Part of a small language model's weights.
Size: 11 layers, width 224, MLP 768 GELU.
Architecture: biases, tied embeddings.
Training: a variant of Muon for these matrices, 104M tokens, 6324 steps.
Each number is 500 + 50 x the weight over its row's rms, rounded and kept within 0 to 999. Layers, rows and columns count from 0. Numbers have three digits each. The size before them is the row's rms in percent of the matrix's.

# layer 5 attention value, 256x224, rms 0.0936, rows 118-127, columns 0-111
101:400377489490509423492518494585535477469563534527507528518423539523542486516517424554547535510590511571462570527490536502504470513420484505406430479488417518526551533559505473543558513491509488479427607484474419473603552497366449433544495515513519545475582517575468484482449494481614496427556529445619549558473499581450434462547490477450
098:596465487463516470519434483453439482502490441496524548560464518524473499470509474566384544447468457515519501455456472623591479487473452542412479468516522486482491473449525484469570494481446544510489567486527470445459523512528524558500468531466502463552549570510545458596596391547476499446510457422552464409570588541541575479501390525562
108:526541532628458526403513514513486510540563490472523548492474434586519504598423496563478494486491485416446524506465536528510551519553547424502489543425502440438508410470474414511408488568594460443496544542554518490506473534532569438574557452535477427552495459445539491331493487423561497556580496437452523505422513553539628516446494525516
109:549578501483593427503455505545494507495539456489492504476571546523555469444485544588532550540496426442535497486480515510479478488432480471521609461532466415460506540519568459450516563589569473553513432510523582503494480485434547515498383527573487450479500388463456521551472513444487437483507548400501443575417478510530525485440584470505
099:508547503488607425522492502482457520538530471576491482472441482469457527491489468494489589438421534451543408580541496503515459566568566532496504493503497494509466426539545372537592554565509387497577492398521520378463575406504516493441481546529482484489480407488551487574490424487414551436489465398557429542481506515423604499531482425472
096:537499537478526505541573554401421530537578523477478506626591548507541453488574457574496441494445426540552410533478463527555489509395545343541528502504534529521479504506521492542522547517471492379382474518476463533464591430424520555422525500486470456446542511540557494483534440541491516488475458498598555512485561466524512530535543504578
088:430526564432476524440414470357541509540462481467442496441557444498498480561488527435494474496561539579519597409455472506516529532535533491499551505500488494433461461547563489505553478529528509570503497453542432479573470464464429469554605497584519506547458527506476514449538542517508462562463470462556535537437458574438552527524620507582
085:448517427477606490465533441528477520441517521527543597593476504488517440531465500511320479543474515523531576578472516473487482484454529495473494522558459438501519528450421547467561570489504504443525426535453514518468480448554474465522501531512506487386506524593523421492624425601515387425432481501475465590511543524596533478546510456531
105:429676468431530446464543535559443493477585509509483505456383572484441512479464419560497527453488466442439542441498514476530431481491496577401483513527494539492468536496514441495561488492492506534486424444601563541610547534541531527368466555617488438425475358436529506496476486559557480397498522462565551463560604539479476438516514432538
100:540563556456434583377503624544533492487485488508453443447470407435471451507529519589440450533454464499460499496542511577421484472506491493495547456530488527450496477573477401560493469533479437510554446513437565496550527613465534478466449502631563383534488436470482456606557467434614495384478518541495424474556452535426486454515476559569
# layer 5 attention output (transposed), 256x224, rms 0.0741, rows 118-127, columns 0-111
100:560570498503470634545540519366458495571514539511529448448546509466458512464539627495512485526372534494545432474477519461581486497658393469531493548520529469431506494488507507508432481520401519485598427508464510416471442426499522565574518488467450546548353528476549580486567486513422569566599473463360443556507513491541495565481471567583
097:496531592496405519481571453479584439491519506497473510501493509487498492435528486437584475530583579511555383544527449383470493530596477446454495556486444501478590585513454579531449513519430541460455360438525470466589419558500454507468547471470441560432510446464492417463396532414487532600523517517449422510415468517479434644474562533438
103:473404494478512499584568614527379553453453415472497512460547580424485539490523527427517470524496417502529469482543479564506530395428482557503429474481476510504498538505531534519557502420407536542631473462545480471467538473452493480435523532525549542459511436578482536573525433546464426424488552512552601508554474424452443531538500548575
108:530483464440474567453462585560530452447582521519514464514402450498535476510475454442505449454456486524567526505529482546477485540523475496516566504467501495476534437489564490529486541455483492533512451501548431597438522527533452547470579491440478453507494584430459566384532502557461499544492503633529529419571453548436479552546479546400
094:475463491455467598485419457498535437461513383431544552496440522479463465552461557497415467563552508546411555414434523508540541527441463480515490446521521508474547568464465479442380500405553546471433513609572510571561455545503533487597466524479451493481529536488454508440584487549638500517497509544429548490404503455511410512495532556451
095:420512481511496436418361407507468456478376586542505475492431433495479476463468518504591585472485454464499477530569507489470494548561443589450480546624503468581530469531496574521448524416498453613498524455535516498497471471586452477495471506464528479545492538470526488576509535417465545408511569479434494443475522585526498500517462474370
083:491525464545558510487467563548439482506467554520574453461495520515509445426482476503566604574459513491450517558543482510464517467586513473502558543524495502518506559507483559578469635501453497553567492537547503576453458499532585565514441408463459559435478507473476443561462480565450486475466495539479476534506474457520468415510410552578
092:481504469505510480561449434526531423492410499464514474478518465569443603496486518547566558397503415439481474505525544498534510561488506526528515528507608480519481515559530486461520507541454439411469571437570483460473531480520442522484522444534467556544532457404496578441435568426467526587448512504503617399584469530487470501460540446427
103:543363532490503594572457517478543437459491502455560497549560460451573492507528581489445516508461512509537491455463500541395514537454566413597482432513504341482546488586530548439424503533440490563550496540411485573439527558455441533564565496485407475528514578506443583453438493479508527609501470544434469451433429460424516548415494553492
099:529412413518484520619447485461482367528479505486603558473510531581518541434506496468517582514518529534492537405425472406482597508457557520585452506522458444562556494432494540423531525564495539486453529501480457559462510505500529471533517454461528509498502498482415593445432593594498531554567413522539568490543477516535519550501520484445
# layer 5 attention query, 256x224, rms 0.101, rows 128-146, columns 0-111
102:498493476444602502465484526605520566550523509524505560448492418526546505527509507468445586393483497459375490385586467519552465491469489527499413486484513555518509529484619512623500474522524543537472515405427534500481546498469537473521509490525498528420581514537445501481505453646618581495601448523501527466480425412560435578509508543560
106:458518482499512443505493455412463548513489536550464491606441506561534543465531518515422448474508532521520527514595402431484438487580485433516529517495540609445574494546525574551429528572521511489465500549471522543476476471489544549425539506432549468540517452451439498534452569521464534538484473415453517491530582526579421431522550406484
099:498451542484472527465498465501539537541513507455499493569511525471434433494563513525478543464479458521514534449518491450444437563473432478579428550408566445503414534483532417534518480434474536436442475488511461580473498552505458422550581477554533595524571504421495485523505498586441552577434601487506489427419489596490515546598496384482
108:452477473416508520388546541490639471490481524601406490552511464505402490524460575460489505511534495484433389499469433464450535428506489457493502482454438491447442429493516439604534527458440469531489464466478534534454514534513549562517565494492439403479502525525458504497485541530500493482567581530495501550421589555485470488484483341501
106:566486453548497571529535460490455482497481432452605525493423480453603544478513387514531573515510508463493424499534556552530495508489527532525550435466450397450534559427564529482652467481456546550568454551568546499444481493555446480483452484494609489529412438444467532550583497474503543450469476388484497560576557478495485517400521477485
104:467574472598379520471484532463521542513637564484585468468458450493562479463543384535451506558470532415482500460547508454412503558563503580522532461450466507527428496487542505557464603564552455510521467594442514539522394555523425563530399500533390490516517493482516450517537483531446556455448380507463461419482538570521521439518558452450
101:599498518600529495521539482484510523481497480529493582478490487487419491516564510523517454502507493461445431437577490513514483487514520575475512531515528404481447469574453539563511483410508508452547403405532448508470479575448446491535520514597418454497472508569517463442545522446575520515507482542422475467520507490552514470501515448452
100:549490465456476440482486516500580540536406501434475447487485484471556437524447455526598382584520512541476538550463470500541471522495437396472468514456521501428538486624456492458481571497448544571466516437517572515480464535535465537396493556583416521615495467583464487431588528505500579493530503483467461499397605500428518508531478487590
099:500465530602511454492546509507388528564482476540421501487593477430480435532608572520568433443526507487505479595525448502550412582494524429493502611441456582474445461500394559501470468429553493510567553480491484497441518527473474567510461568474497483558579503435533408466490477549479521518375552398470466466421517421493473439512485535414
101:511452475501617533501531617416506483501481540541538473470484535457601463507555517502441532439481500488478557467423480504474459512446505513526594596566531580511495385457540554546509543483572518538477590528530539532480501366476559496437457576519417569496511499481474520644549514519500432470490520535502438482556475575526439425428478538529
104:537434411544516541516555414590549544501497388559573474497558477460472504491448551593495602546516541455484541552469438585627574520529506516526496573383564557493545424485440514510488478406509503390423508543467396409610519459509423534463465549492509565498484523431412552476487444528405540484448436508523450508556498430514500440458519521491
108:491520448483496565539425527491558481451450437490496480510435426406522519486489528537470525512533629528485503452550543429501487557543426471477572459501408501504515469585509535456550595534482502495503469475453474515492563487599460506514473411479519453496504550383412500561476495474491460458477523535509525453527478556497458572530581594607
104:594511504450553419564527630457508538579510533500548453599412501432600385554554476576514529491469481560488414387482506484552554511512518586468452534545582420488566433398525415518485533428428539571480547483415490424526478430479496580569442432497486489552540495536527493446459587472445454487409536537491497492486504488489524605459488430516
106:529484485520460559480383486552426523589472528535550492480455554464447511579490563482520493491446521508589471545451515516482504570493476495606451509525540434490474459522548547376526517486588540525478528409538516438491466509571486414479534487484503486543570528509403547543493550431535410525580507494467448507506535444480557470390529538560
099:482439536383490556509526500478469557512446476553532525536532488527373559595354496527475456540497506450420476495499539491434468386499518557529477453473464532504503512462547559492487473486545574506609455562584523434551465482506565523647504545556498475531482537526509466556516418442519551577531487538491533482442470510502432552570423419533
102:517521478587401519533522499451495487607498517476574504591428502516492611469538498516515562593549462448525482507489472533497557537524587489523441494463553580463493528445449418426466508467455564516499441501512547469389441488441601470481498565490528497536585595406534595506430560484503531499527569534440507536483543475500617439416446527469
103:496490433520528505498445552468427575365405463544474512507452577520423479520552476482510500501509480480462565516494457467505466557548476575503511490534513454572485477530471473553447499461626418541486501531512450478436448490481544522545482469442525555533534536438492467549450482512462523469444492530549546446555511557457598569419496535506
110:524469556556546503456516456572520474527417454504502572510490472535623414397469631650375433446485587491620495514422554433515502459448463484534571539522519464474583502431547541425423524464566514410430473534480469477554470499419554568464413509509576452522543498519477512449507528450410564414503443602474525511528508549505480504594532432443
109:474520566510512475603479487499518413464519491460508471441521521492486603531459509567515589526463509472505472674486512404500573532519463428504458492528558462487493486565489529548489422455493517488523531449480543608479478479503418597610396466426480539514457506587512585584465449482461483565534482500449473489508438462541442460545501531550
# layer 5 attention key, 256x224, rms 0.099, rows 128-146, columns 0-111
110:515475491386580443473540570460531494505434459498545487540580499464491602503397488535563518491447522565443432465541411566483480425505457532510497592446548495501404482418499472524514521496549643445500583484462516475492503520525526475519425453477568519450432491546433426574548461532607513414535481556547460478535591475479415499519555502516
110:447480457439534502457451423455476465465584470482494563563426471490449439540426515470516506532536500486584459508473461471510428480561527419546482428500601580415581500612549515428535582538570503526574497381498503426431501533529472510495506469457500574531534536494505551476495605433439566501514534534434512637480479515547468552493469481515
096:493445456556516485564505426508478560500465418468500506449496443520510438493540439437541536442567511511598556511548477533481506568440506520539473473554485575450483627481486493408536482405481578547523501527485516504490552500476535474539512549499379518521487516442500452581440487447414529509591468462454477577435485486354401547588536558458
107:543411628503539506460543539447539559520453510561399494504449430419522454506507603588505548479610432489437441451522503507471509417547528544540492503520479529462529424568595576536585491513527462529433537392548561450583506461486610425570591504530460503531474523504572469457490465432508557475455573537523473507504595450418453437413501444463
108:485533501540514519464532459399473478473485535527460432408569467453636482464561510388438458412482489518502467540549558507478530477569570542453539589533552467419562525490446547449562475477449437491531562531442442530548473496490527471496461508594471498496534405558508599567455452437489507575470476449482564552506520534526473529569416457533
103:400425527482482427569481500471523503476525557602444451529537541555507455530476550433470546553465491520555458560485535452461482487482508460484470515514528473486496557512566490437500514511552429564483416482475395537454477480510512488588518537483464470551533576552491399485593393455452485605506509469455480525423533466571519497478390548474
106:484552451559577530636439603398470510493553530472514478390440541482439464544589536507498536518472531578421416471467438445507496555456466465522535396408467491469463458446521594504500516474535452476472485541452459493496529605525524486505437641514542446489444468511452393380506532424536520569513521517424483547433541473529455516489448459506
097:449470583643442502508485443493491487504461519455571514430521543619564394455549505472494397470533543482529530540503491530588435546439493450563492571525433574481487460516516595389472470376496550468494405479505535490533499483557434515464532539554465551592515424455427498516476573482456503425444566536497538547437533506562436469411453475519
107:501473473454505477601472514497523483508526368551460576409440469539549470486606522498522445645611425459588531494547424393609461534549463432513502505473521520525493534449480419471407531504533484441577560521488592486430573558385495543402478530507484566474468416474530484484525531506466477452502577476477489511413528439510453460422495490555
097:568485467414527568474415599474395496475500409558559561470545577456442482403469457462542477490477568530559491549584480469493496538472467595456587548485484556483393511481558530538564517520527506561431525484488505503454559412548536507421543513411492448526504530436393493496589572437510531536468422466530402462504475557562565473497481622535
105:489473424471445579574375517472548503562484480547488501432570546521413555472489534518488456545556571511479440445457488572491565505611470612527416580516461544528513528486499480512520444491476489470462527485456540518428520408479504450443540549436556488623524522553509490524478548521458429482473482538488442440432534545463558497506348546490
113:531518538476659439471521453444634465506470485487537423544471548509476501496498603486518534455538519484571478503516545501563452490486610474452481503499558552457576552529460469569617490629517502529474439485524407472504525490553544512537421526469451455575450568507448482496431525517473472573448418494489485443513470580533542446513439514395
105:526548497540494491562612473558508528477464545479467535421459594483491473567388432514491366507401526423461533525518424492430493526528453535504506441515447498490518505499576464618614492434458484632538464508516444537535539449497559493456544471549437463580484474491477582450513513521522486556496522501583417473532542461618449477514486519468
105:421558479479460546425555523477382534535475505496524477459460513549429464476593535568562536493567606501551464549508539524490529465497560429559589495560479411416506515596460594460618580507458561512513488524511537504528514512578447458468454496424562572454434461540393464497381445529532569394543463449520545413563503473555477485424491474479
101:533512520477449581505562490542505527503566468499434472437481474395441524498513462424498565482530433528510460439521445480542490553553508511467382486441406556476463415456500476530479527557487472537510527444500559480592457546529609548581398469613544495571549551565567521536529556519587526513466644549426533555456487431517483585533521435530
107:633495506483431581502567543457547580536503491508532503558535530474498559520451548501438567456533426504489529474498396530499448540436467453429452487471469562439542467556461518499395473495485465537557529546428532558508556514510468512486498597481485521458616457489429579453530578463502536455531539529528563516493429433555587586405379484401
105:489512509433571476472454536527451553432568492460564393578528507489552517600486466544555558470519485409506595543508492394437501456498532515421502436530522560484506534470542422487379452496477570490345471607385571477476586515410530438624486534420547545451461557479514482469591476493510537492428657444444585533437506593489595532465441493487
112:490497488586531487505387445427448492563516534540601552477490519543485512541475432540548402542559538494519509531476610590477424475521532487497456470395473556589456445505553500517566590565451479495516452502416609514476475470520504512532531454504461395566469474494480546458445523493528480464464599495531436454459467543456522462533549461552
109:454419481463427491490574479482508469482529497581533465457480542404593459532492550540470546582484482412462569573423405562570495524582435440395486474474486620497424530460572459501449559495435503452499497459578536496461510556581434527514384503533480435455496592535596529499559547482572482524570530449458523478514437582482424428511483527472